Weights of a small GPT-style language model, trained from scratch on English Wikipedia.
Size: width 64, 2 heads of 32, MLP 256 GELU, vocabulary 2048.
Each number is 50 + 10 x the weight over its row's rms, rounded and kept within 0 to 99. Layers, rows and columns count from 0. The size before them is the row's rms in percent of the matrix's.

# down: layer 4 MLP down (transposed), 256x64, rms 0.618, rows 181-205, columns 0-63
# up: layer 4 MLP up, 256x64, rms 0.616, rows 182-205, columns 0-63
down181 097:50 55 50 46 52 43 47 53 52 40 45 35 40 40 49 66 57 60 36 48 56 35 33 55 40 41 51 51 52 54 35 38 46 53 37 63 34 62 63 56 42 42 57 56 61 48 37 48 42 68 75 50 70 47 61 48 36 59 43 60 35 40 61 44
up182 098:50 37 40 55 38 52 40 52 44 55 39 44 29 61 45 56 65 44 34 43 48 37 44 45 37 49 66 44 50 58 43 52 41 54 45 22 41 30 51 46 56 45 71 41 46 46 44 46 35 48 33 56 47 47 64 51 64 52 51 58 59 60 68 41
down182 095:37 63 56 44 35 42 46 45 69 54 66 42 38 53 54 52 34 55 49 57 27 51 42 42 33 52 41 56 51 54 58 54 57 71 51 62 51 37 59 61 47 28 50 60 57 46 33 55 53 50 50 49 51 56 42 49 64 30 42 50 54 44 72 41
up183 099:39 51 59 61 44 44 40 43 63 36 55 55 53 51 28 51 46 40 56 57 59 61 42 58 54 61 63 35 42 48 57 50 51 42 43 43 41 66 60 60 64 47 45 41 38 63 49 67 70 42 34 37 37 23 57 39 46 43 41 43 51 49 56 48
down183 079:48 44 45 38 59 65 56 65 37 54 59 47 40 51 56 50 52 60 35 41 61 30 76 46 60 39 48 58 65 50 55 51 54 59 46 76 55 49 50 57 43 41 47 57 58 53 56 36 51 38 73 54 60 70 38 61 61 45 53 51 45 41 49 56
up184 089:54 61 45 68 55 45 44 56 20 59 47 76 61 64 49 40 51 40 51 48 38 55 39 54 55 37 47 45 47 55 39 65 30 40 43 42 43 62 51 53 44 58 58 61 51 31 37 57 37 46 57 57 58 56 39 42 43 55 53 46 63 57 56 61
down184 098:60 50 56 56 36 28 64 33 53 56 56 43 59 53 51 34 68 52 60 52 39 41 38 43 42 62 50 47 40 47 37 63 45 58 40 56 57 45 50 65 56 63 57 44 52 53 51 60 30 57 60 49 49 41 63 50 32 54 44 31 38 66 60 61
up185 099:38 65 55 44 53 42 57 32 45 46 50 58 54 56 50 57 42 55 72 61 55 37 52 26 44 65 51 42 57 39 45 52 52 58 41 57 65 43 50 44 49 61 35 57 48 71 43 39 62 39 46 47 55 54 55 51 57 68 66 50 47 77 56 48
down185 102:58 33 37 57 52 61 39 62 47 48 47 43 32 42 59 51 56 55 51 40 62 51 44 74 33 39 45 49 48 69 53 42 45 57 40 70 34 48 48 40 45 60 62 50 56 40 48 48 60 36 53 48 33 66 43 64 57 32 41 49 56 45 55 61
up186 092:47 42 60 43 45 28 38 34 50 38 66 54 53 37 50 37 64 58 58 48 42 39 45 48 57 56 37 48 40 55 46 55 50 44 37 39 47 48 59 41 71 48 45 57 52 72 37 62 65 47 60 26 55 49 46 48 29 54 49 58 41 47 39 52
down186 082:47 56 42 47 36 49 53 44 37 64 41 53 43 72 57 61 44 34 55 51 52 45 60 62 50 36 60 50 53 60 51 53 46 68 56 43 53 49 49 48 46 53 42 46 60 33 66 45 32 42 34 44 40 66 67 48 51 50 39 31 26 38 60 41
up187 101:25 40 43 67 46 49 50 64 57 45 48 67 69 39 46 54 41 28 42 48 30 49 49 49 47 57 58 72 53 44 42 48 59 51 55 46 55 40 51 63 60 49 46 61 32 61 38 34 60 55 67 54 42 51 37 55 44 64 49 47 44 50 54 49
down187 091:56 58 49 29 45 54 65 59 63 35 45 55 45 50 72 48 49 62 62 48 63 43 63 52 44 42 40 70 52 46 51 48 47 53 44 54 45 62 45 61 62 57 57 48 44 57 44 48 54 44 65 40 64 51 42 27 44 28 50 26 43 44 41 39
up188 101:63 41 56 36 51 56 66 55 36 32 58 49 62 31 48 69 45 57 52 55 55 54 58 41 35 43 47 49 61 54 47 55 34 27 32 47 42 52 51 55 41 33 36 61 63 62 35 52 47 47 58 39 39 49 50 45 34 56 50 50 68 43 50 51
down188 103:45 43 43 59 42 61 28 56 68 58 37 40 36 56 47 44 58 30 48 69 63 38 33 36 56 42 46 60 49 43 47 42 46 56 52 50 69 51 73 29 48 44 54 48 33 56 52 46 47 61 43 40 44 52 59 45 55 46 38 57 54 47 41 41
up189 102:34 46 48 31 75 41 46 22 45 37 56 58 62 42 61 60 51 50 58 68 60 50 53 39 42 39 47 33 38 45 45 54 55 51 45 56 58 46 44 50 62 45 52 66 41 60 52 58 45 52 64 54 36 29 47 62 46 45 43 62 52 56 58 52
down189 069:73 59 60 49 37 53 40 62 49 61 30 51 45 49 46 42 34 55 41 47 51 42 53 57 62 57 62 71 62 51 57 54 58 48 49 53 21 61 59 49 49 47 52 42 70 48 36 55 47 52 41 59 50 56 58 33 38 43 46 38 51 53 37 37
up190 089:38 45 50 48 70 43 55 67 49 56 41 72 47 53 43 57 56 59 58 59 60 43 52 53 52 54 49 55 46 27 52 40 45 76 43 47 54 36 49 42 55 45 52 44 69 61 52 49 65 72 59 60 43 55 48 54 62 70 59 37 63 52 48 44
down190 087:54 54 62 35 45 66 52 32 44 19 50 58 40 33 50 37 64 57 72 34 62 44 48 62 68 51 46 58 51 41 48 47 55 48 40 59 52 57 38 57 70 50 51 60 54 44 55 48 53 64 52 59 33 50 52 45 65 55 54 51 49 44 51 54
up191 107:48 59 56 51 41 64 52 74 50 56 69 44 52 47 60 49 59 38 36 41 45 41 38 52 57 40 50 62 64 35 55 52 27 57 41 59 37 43 50 56 40 66 64 59 49 64 46 41 56 49 38 56 36 69 60 63 52 55 39 59 43 44 44 40
down191 113:37 46 45 67 50 25 53 59 62 57 44 53 68 60 80 41 37 53 52 33 51 58 46 44 37 53 40 38 56 45 43 49 60 41 31 45 49 44 44 46 31 59 48 56 49 49 37 67 55 40 50 48 47 56 60 52 65 47 58 60 40 51 57 44
up192 106:42 35 42 45 32 73 35 56 34 61 60 36 48 49 34 42 52 38 55 49 36 57 32 52 48 67 51 60 39 53 40 49 67 52 52 53 48 51 63 61 37 41 54 44 44 51 42 58 48 56 53 80 51 45 48 68 53 47 56 58 47 43 48 50
down192 096:58 63 53 45 40 57 63 44 47 49 51 56 55 35 50 52 57 57 53 29 34 34 67 38 51 55 47 50 59 61 55 45 54 59 47 45 58 36 22 60 53 53 47 57 59 55 34 30 49 53 46 41 54 50 61 49 47 65 55 73 36 56 43 33
up193 115:25 51 52 54 41 57 55 42 52 65 69 49 55 40 48 58 48 48 64 71 49 41 58 45 49 52 43 55 35 52 47 48 33 42 57 66 38 49 49 52 39 64 51 52 58 63 30 38 70 51 50 56 62 57 40 40 36 49 49 50 61 61 31 41
down193 123:68 50 37 66 50 17 57 53 52 36 43 61 60 51 46 52 45 53 50 38 28 60 49 52 34 38 48 42 56 53 63 56 57 57 40 45 53 49 55 52 47 52 69 46 43 33 46 58 58 57 47 39 34 73 51 62 53 50 41 52 59 40 55 54
up194 103:62 59 64 52 57 40 60 42 65 51 34 57 42 48 52 55 52 54 52 44 40 56 46 53 41 58 57 69 48 54 69 49 65 58 46 29 46 56 34 59 53 42 54 50 62 47 52 62 71 60 44 34 56 33 40 36 37 68 47 43 54 46 33 55
down194 134:44 59 49 60 72 27 39 52 52 45 40 50 47 58 55 63 56 50 49 48 45 60 30 57 44 46 58 53 59 31 39 59 54 60 55 45 48 41 56 49 54 53 77 46 58 51 59 74 38 52 72 41 48 54 56 63 57 46 44 34 47 65 52 52
up195 092:37 46 50 54 46 68 40 44 40 41 63 42 49 41 71 42 44 47 56 59 48 51 58 48 45 52 49 40 48 44 39 44 44 43 36 50 56 58 46 49 43 75 13 54 59 44 56 49 55 66 61 49 26 53 41 59 36 55 44 48 56 49 59 61
down195 100:57 44 43 46 65 50 60 48 40 44 35 37 76 49 53 56 57 45 55 46 42 48 48 44 65 24 59 37 63 52 38 48 54 36 61 39 48 47 33 51 77 29 50 36 43 41 59 48 50 54 52 53 55 47 39 58 49 62 53 51 40 57 49 40
up196 094:39 61 66 67 45 40 39 41 32 52 30 49 54 50 46 51 50 64 55 41 22 42 40 49 43 51 56 74 58 38 53 59 52 55 62 55 58 42 63 45 60 59 49 48 39 61 51 57 51 55 50 57 38 62 47 46 52 67 52 42 32 51 49 66
down196 088:60 49 45 54 28 47 61 58 49 57 45 52 34 54 55 56 45 55 75 41 39 60 45 59 45 49 34 35 43 40 49 47 39 56 46 47 43 61 51 36 52 53 66 62 47 38 33 42 26 45 31 36 47 40 37 61 55 37 50 40 46 57 47 47
up197 100:53 55 52 53 34 41 58 62 42 51 41 56 47 43 44 63 37 48 35 46 47 47 50 58 57 51 51 60 62 58 55 63 42 76 40 32 29 54 69 57 38 59 64 35 74 55 50 44 45 69 47 42 55 44 57 56 58 58 48 48 54 58 62 55
down197 093:60 45 58 48 31 51 58 52 40 37 73 53 50 46 60 44 47 57 53 55 67 56 30 42 61 69 58 37 51 55 55 52 66 52 57 57 65 39 51 41 69 59 58 44 77 41 50 59 49 40 57 37 60 50 61 56 50 44 40 42 55 43 39 50
up198 109:32 45 54 46 51 35 70 45 36 43 50 31 48 41 28 38 41 26 62 73 40 38 53 54 48 49 57 48 55 47 37 52 45 42 50 50 43 56 52 47 66 35 47 51 46 44 50 33 57 43 60 41 57 52 55 49 39 57 46 55 73 54 53 54
down198 100:64 48 51 38 53 57 54 53 64 43 45 56 37 59 77 57 41 49 53 31 52 60 55 49 59 39 22 56 34 39 34 63 44 55 43 65 28 54 54 42 33 44 59 50 53 50 55 45 54 56 57 60 40 54 50 42 58 39 44 49 55 52 37 43
up199 105:44 58 41 44 48 60 69 42 33 65 66 64 47 70 41 59 35 41 44 34 40 63 58 45 44 47 39 46 44 41 57 63 59 36 38 50 70 51 49 39 38 43 47 44 46 65 44 45 55 64 59 60 47 46 46 43 69 51 61 59 58 44 43 52
down199 119:55 39 39 58 56 34 65 61 61 59 49 39 52 54 41 41 50 65 62 55 43 67 35 51 59 45 42 45 53 43 32 44 32 54 54 31 40 53 30 44 45 73 40 61 38 58 60 61 52 49 50 51 49 54 59 56 59 51 55 44 35 30 52 51
up200 097:48 42 60 71 46 59 46 57 39 71 56 57 63 69 38 33 42 39 48 41 31 69 46 45 47 55 46 25 54 46 50 63 50 47 30 60 68 39 53 45 53 46 51 54 50 57 54 38 50 52 47 60 56 59 51 48 57 54 46 61 42 61 65 57
down200 099:32 45 51 61 61 48 56 42 35 42 43 38 65 34 46 51 64 54 48 48 52 48 53 57 66 42 26 60 73 35 50 52 55 44 57 42 55 42 53 40 59 48 44 54 50 56 38 47 48 49 46 57 67 37 52 38 45 51 76 47 47 61 50 28
up201 100:48 54 50 53 42 53 46 66 34 45 52 66 42 63 28 55 62 50 57 56 44 63 61 35 42 48 46 61 55 38 32 56 27 45 43 72 38 45 61 43 45 48 50 44 61 59 41 33 72 38 52 39 47 58 48 53 51 57 43 47 43 63 48 47
down201 103:55 49 23 63 49 59 61 66 52 42 58 52 44 44 66 52 44 45 37 64 57 57 50 44 53 48 47 48 65 67 43 37 62 40 55 51 47 73 61 64 45 44 50 55 22 37 46 45 66 50 46 65 52 55 46 42 51 55 69 50 59 54 48 53
up202 108:62 56 67 55 47 74 54 67 53 57 57 47 55 67 50 64 43 44 35 46 62 59 48 46 63 42 49 36 49 59 43 71 41 44 42 49 62 72 56 60 53 46 48 32 54 42 49 57 33 43 65 61 42 46 55 63 58 60 48 66 53 48 53 45
down202 108:65 70 47 54 39 49 57 58 60 46 40 57 47 56 56 46 56 49 56 48 42 61 70 34 31 57 53 60 59 50 66 46 28 40 54 46 56 34 53 47 51 57 49 45 45 43 44 34 61 65 58 60 40 62 48 33 55 45 63 34 63 47 40 64
up203 105:51 54 53 54 51 52 49 66 15 50 64 45 51 68 47 66 55 52 44 74 33 68 53 59 52 46 36 59 44 32 46 45 49 63 52 44 49 59 47 55 43 49 62 52 44 47 59 48 40 52 36 35 47 57 50 58 43 49 34 53 68 41 49 53
down203 087:58 29 37 41 43 42 45 57 65 40 39 65 52 51 48 48 63 69 46 44 53 30 57 43 34 54 61 47 45 71 62 50 80 44 61 54 55 40 50 41 45 43 55 48 46 50 45 55 55 51 57 61 33 52 58 46 62 36 56 53 56 53 63 44
up204 093:48 50 41 70 58 63 56 37 34 61 45 43 34 38 63 42 51 55 51 71 45 49 48 71 48 53 75 51 60 46 39 50 35 29 57 46 32 59 49 65 50 45 60 55 59 37 43 47 54 50 51 58 55 45 48 63 34 39 46 59 49 45 47 48
down204 107:46 55 63 35 52 51 41 56 47 55 50 64 41 53 56 58 45 62 58 65 47 42 65 48 36 34 64 58 49 59 50 66 38 47 57 29 58 51 61 54 61 49 53 50 59 55 50 53 26 58 59 53 67 44 46 29 49 39 74 51 58 63 56 57
up205 091:57 48 58 59 35 53 62 52 64 54 57 70 54 47 66 55 58 56 47 50 48 43 57 45 32 43 60 47 46 40 59 52 24 55 36 51 46 49 51 45 42 69 49 56 50 35 38 59 54 40 43 48 39 40 53 19 71 49 65 49 51 56 49 52
down205 075:38 42 44 51 66 41 49 40 40 44 45 40 45 60 32 46 59 46 64 45 43 46 57 61 60 37 42 57 44 52 50 26 76 41 46 48 49 60 48 51 63 37 51 46 50 59 57 54 31 53 70 52 43 51 49 73 49 35 34 41 55 43 50 55